{"n_layer": 12, "d_model": 192, "n_head": 3, "n_kv_head": 3, "head_dim": 64, "d_mlp": 768, "vocab_size": 8192, "activation": "tanh_gelu", "norm": "layernorm", "norm_place": "pre", "norm_eps": 1e-05, "positions": "learned", "qk_norm": false, "attn_scale": 0.125, "bias": "all", "tie_embeddings": false, "parallel_block": false, "init": "normal", "init_std_qkv": 0.0361, "init_std_o": 0.00736, "init_std_up": 0.0361, "init_std_down": 0.00736, "init_out_by_depth": true, "optimizer": "soap_variant", "lr": 0.0054, "lr_mult_o": 0.855, "beta1": 0.95, "beta2": 0.99, "lr_head": 0.00552, "grad_clip": 0.5, "warmup_steps": 200, "schedule": "wsd", "decay_fraction": 0.456, "decay_shape": "linear", "final_lr_fraction": 0.1, "batch_tokens": [32768, 65536, 98304], "seq_len": 512, "doc_mask": false, "train_tokens": 131500000, "steps": 2062, "dataset": "wikipedia_en"}
Each number is 128 + 24 x the weight over the matrix's rms, rounded and kept within 0 to 255. Layers, rows and columns count from 0.

# layer 5 attention query, 192x192, rms 0.122, rows 114-124, columns 64-127
[[135 117 117 165 139 144 138  93 114 158  91 112 145 140 127 115 159 130 124 159 153 132 111 114 115 132 149 132 121 121 122 111 114  70 148 104 153 104 152 130  94 108 174 120 122 113 111 142 130  84 125 107 121 126 129 111 101 127 143 145 111 129  91 113]
 [118 110 124 146 170 120 136 124 139 150 155 141 148 106  86 104 131 131 117 167 123 121 107 149 127 116 141 131 125 140 167  94 119 159  91  87 140 137 111 122  98  87 113 143 125 133 160 144 146  85  95 129 136 106 157 125  94 132 111 159 130 147 146 110]
 [140 127  77 102 141 111 138  86 168 117 114  92 114 149 138  85 132  82 108 156 162 114 144 168 155 119 166 119 183 101  85 145 120 150 129 131 185 162  99 144 161 123 154 160  75 106 142 171 164 195 142 119  93  94 140 153 133 152 139 146 156 104  87 114]
 [160 132 127 101 113 103 124 148 140 120 162 115 148 104 119 124 124 133 122 129 152 150 124 146 135  92 126 130 186 183  86 145 122 183 105 161 104  89 124 128 144 168 157 134 114 121 116 134 156 137  90 140 109 128 184 153 132 172 141 202 129 145 125 118]
 [137 135 150  92 134 171 108 112 133 123 140 125 122 128 128 122 134 115 139  83 119 190 133 116 136 137 189 149 138 133 169  84 158 116 164 105  98 165 122 134 158 140 159 135 133 120 128  94  92 147 176  81 160 161 141 100 129 103 161 103 130 138 162  84]
 [221 129 124 136 160 182 102 105 125  83 149  97 123 136 158 136 166  59 125 111 128 123 137 146 113 111 125 142 101 120 150 125 154 174  93 140  98 134 139  89 146  96  78 194 130 128 109  83 150 107 116 136 141 142 142 155 166 125 153 164 152 147 125 130]
 [141 109 127 130 162 103 114 159 118 126 140 138 108 110  97 115 115  80 123 109 107 108 127 142 204 102 121 124 142 129 130 142 156 153  93 152 135  93 135 141 109 167 135 117 158  90  76 138 124 151 120 126  96 174 122 119  76 143  95 143  91 101 145 111]
 [179 103 121 116 161 124  84  87 142 155 148 116 137 121 113 119 134 126 117  99 112 144 103 103 153 124  99 128 121 130 123 123 131 145 136  72 179  89 161  81 110 135 139 138 170 105  94 118 166 150 157 139 137  98 128 136 122 117 165 148 141 108 152 132]
 [125 119 124 120 106 158 112 104 121 127 133 103 120 116  90 176 111 182 105 147 109 162 132 112 117 155  86 107 102 108 162 109 101 110 158 101 158 164 130 104 175 118 111 126 128 161 156 126  94 164  98 154 137 159 161 171 142 152 142 118 110 111 127 121]
 [131 149 119 150 140 123 121 112 128 117 132 157 161 171 106 131  92 139 126 178 227  96 121 124 134 140  55  89 110 145 100 130 149 125 153  72 136 140 115 163 117 112 106 111 110 130  98 129 103 140 173 171 113  90 156 145 114 146 114 120 119 100 120 144]
 [129 152 163 112 136 111 144 156 128 161 119 134  90 106 198 137 159 144  94 188 103  81 118 120 152 189 126 112 111 134 132 122  96 124 158 111 114 133 166 122 155 173 171 127 100 147 150 134 117 121  73 118 189 118 124 126 131  84 126 149  98 110 136 156]]
# layer 5 attention key, 192x192, rms 0.116, rows 114-123, columns 64-127
[[163 133 109 148 141 119 134  84  90 155 104  95 102 149 167 104 126 127 100 149 155 127  77 159 133 107 123 119 101 108 152 114 113  72  96  98 130 143 139 153 127 133 127 114 125 122 105 146 137 121 150 140  86 141 124  80  75 116 106 120  96  72 129 151]
 [147  95 125 150 103  77 100 104 120 121 107 108 152 155 158 149  87 126 125 112 109 127 111 177 126 159  85 106 151 121 127 107 141 151 122 151 166 154 106 146 125  92 147 163 123 156 123 130 145 148 113 147 100  98 135 134 118 141 127 150 135 160 122 155]
 [143  98 114 146 109 102 122 189 187 141  91 107 112  88 142 135  87  89 110 161 103 115 157 115 146 102 112 111 157 112  78 128 125 162 121 118 135 118 148 109  80 160 145 121 110 156  82 127 152 112 100 135 121 114 135 170 128 184 142 131 143 105 144 147]
 [137 100 156 166 131 172 106 196 162  97 155 131 137 117 139 105 173 138 159 121 132 155 144  89 168 134 127 118 134 134 168 111 157 107 125 100 152 119 118 170 121 179  81 110 131 184 132 134 129 140 127 118 136  94  76  70 139 172  61 156 115 117 100 144]
 [160 163 125  83 118 148  91 124  96 124 162 137 109  69  91 134 158  97 154 129 129 143 151 119 105  80 150 149  82 137 119 114 131 103 133 119  96 121 132 120  87 138 150 101  69 145 125 128 115 113 121 133 154 145 130 125 150 118 144  98 137 160 149  94]
 [159 124 126 149 149  79 130 132 135 105 103 118 105 116 107  64 110 137 170  86  70 133 178 130 111 152 109 139 126 149 141 135  99 120 122 117 134 126 147  91 131 127  77  94 116 138 165  98 112 141 190 116 164 137 131 118 145 128 147 126  88 134 142 119]
 [136  84 116 128 106 100 135 110 147 125  63 136 112 156 152 115 121  67  86 146 114 124 139 121 125 137  99 142 129 139 114 142 128 136 121 119 144  89 134 166 123 157 127  92 102 148 145 140 132 177 130 152 166 111 126 153 118 159  95 100 123 121 133 124]
 [158 123 104 138 141  74 203 168 119 110 102 131 124 167  97 140 135 107 112 103 117 111 106 144 143 118 132 122 153 122 106 150 118 133 127 123 114 173 183 143 131 133 142 126 124 121 130  91  95 107 158 126 141 140 102  80 143 107 174 116 139 135 100 151]
 [173 107 103 108 121  70 100 137  89 152 162 110 123 132 124 121 140 115 142 149 110 167 101  88 121 133 150 128 130 130 113 164  96 142 121 132  82 159 108  75 150 126 135 152 112 102 105 140 139 102  92 141 134 158 138 162 178 161 109 145 145 102 171 132]
 [111 162 134 149 161  73 127 106 125 102 164 105 111 147 120 125 147 182 132 132 150 124 133 111  46 145 100 118 152  74 110 169  70 151 101  81 138 142 128 117 125  73 124 108  73  95 128 121 132 124  90 133 137 121  84 133 107 149 136 118 121  92 155 124]]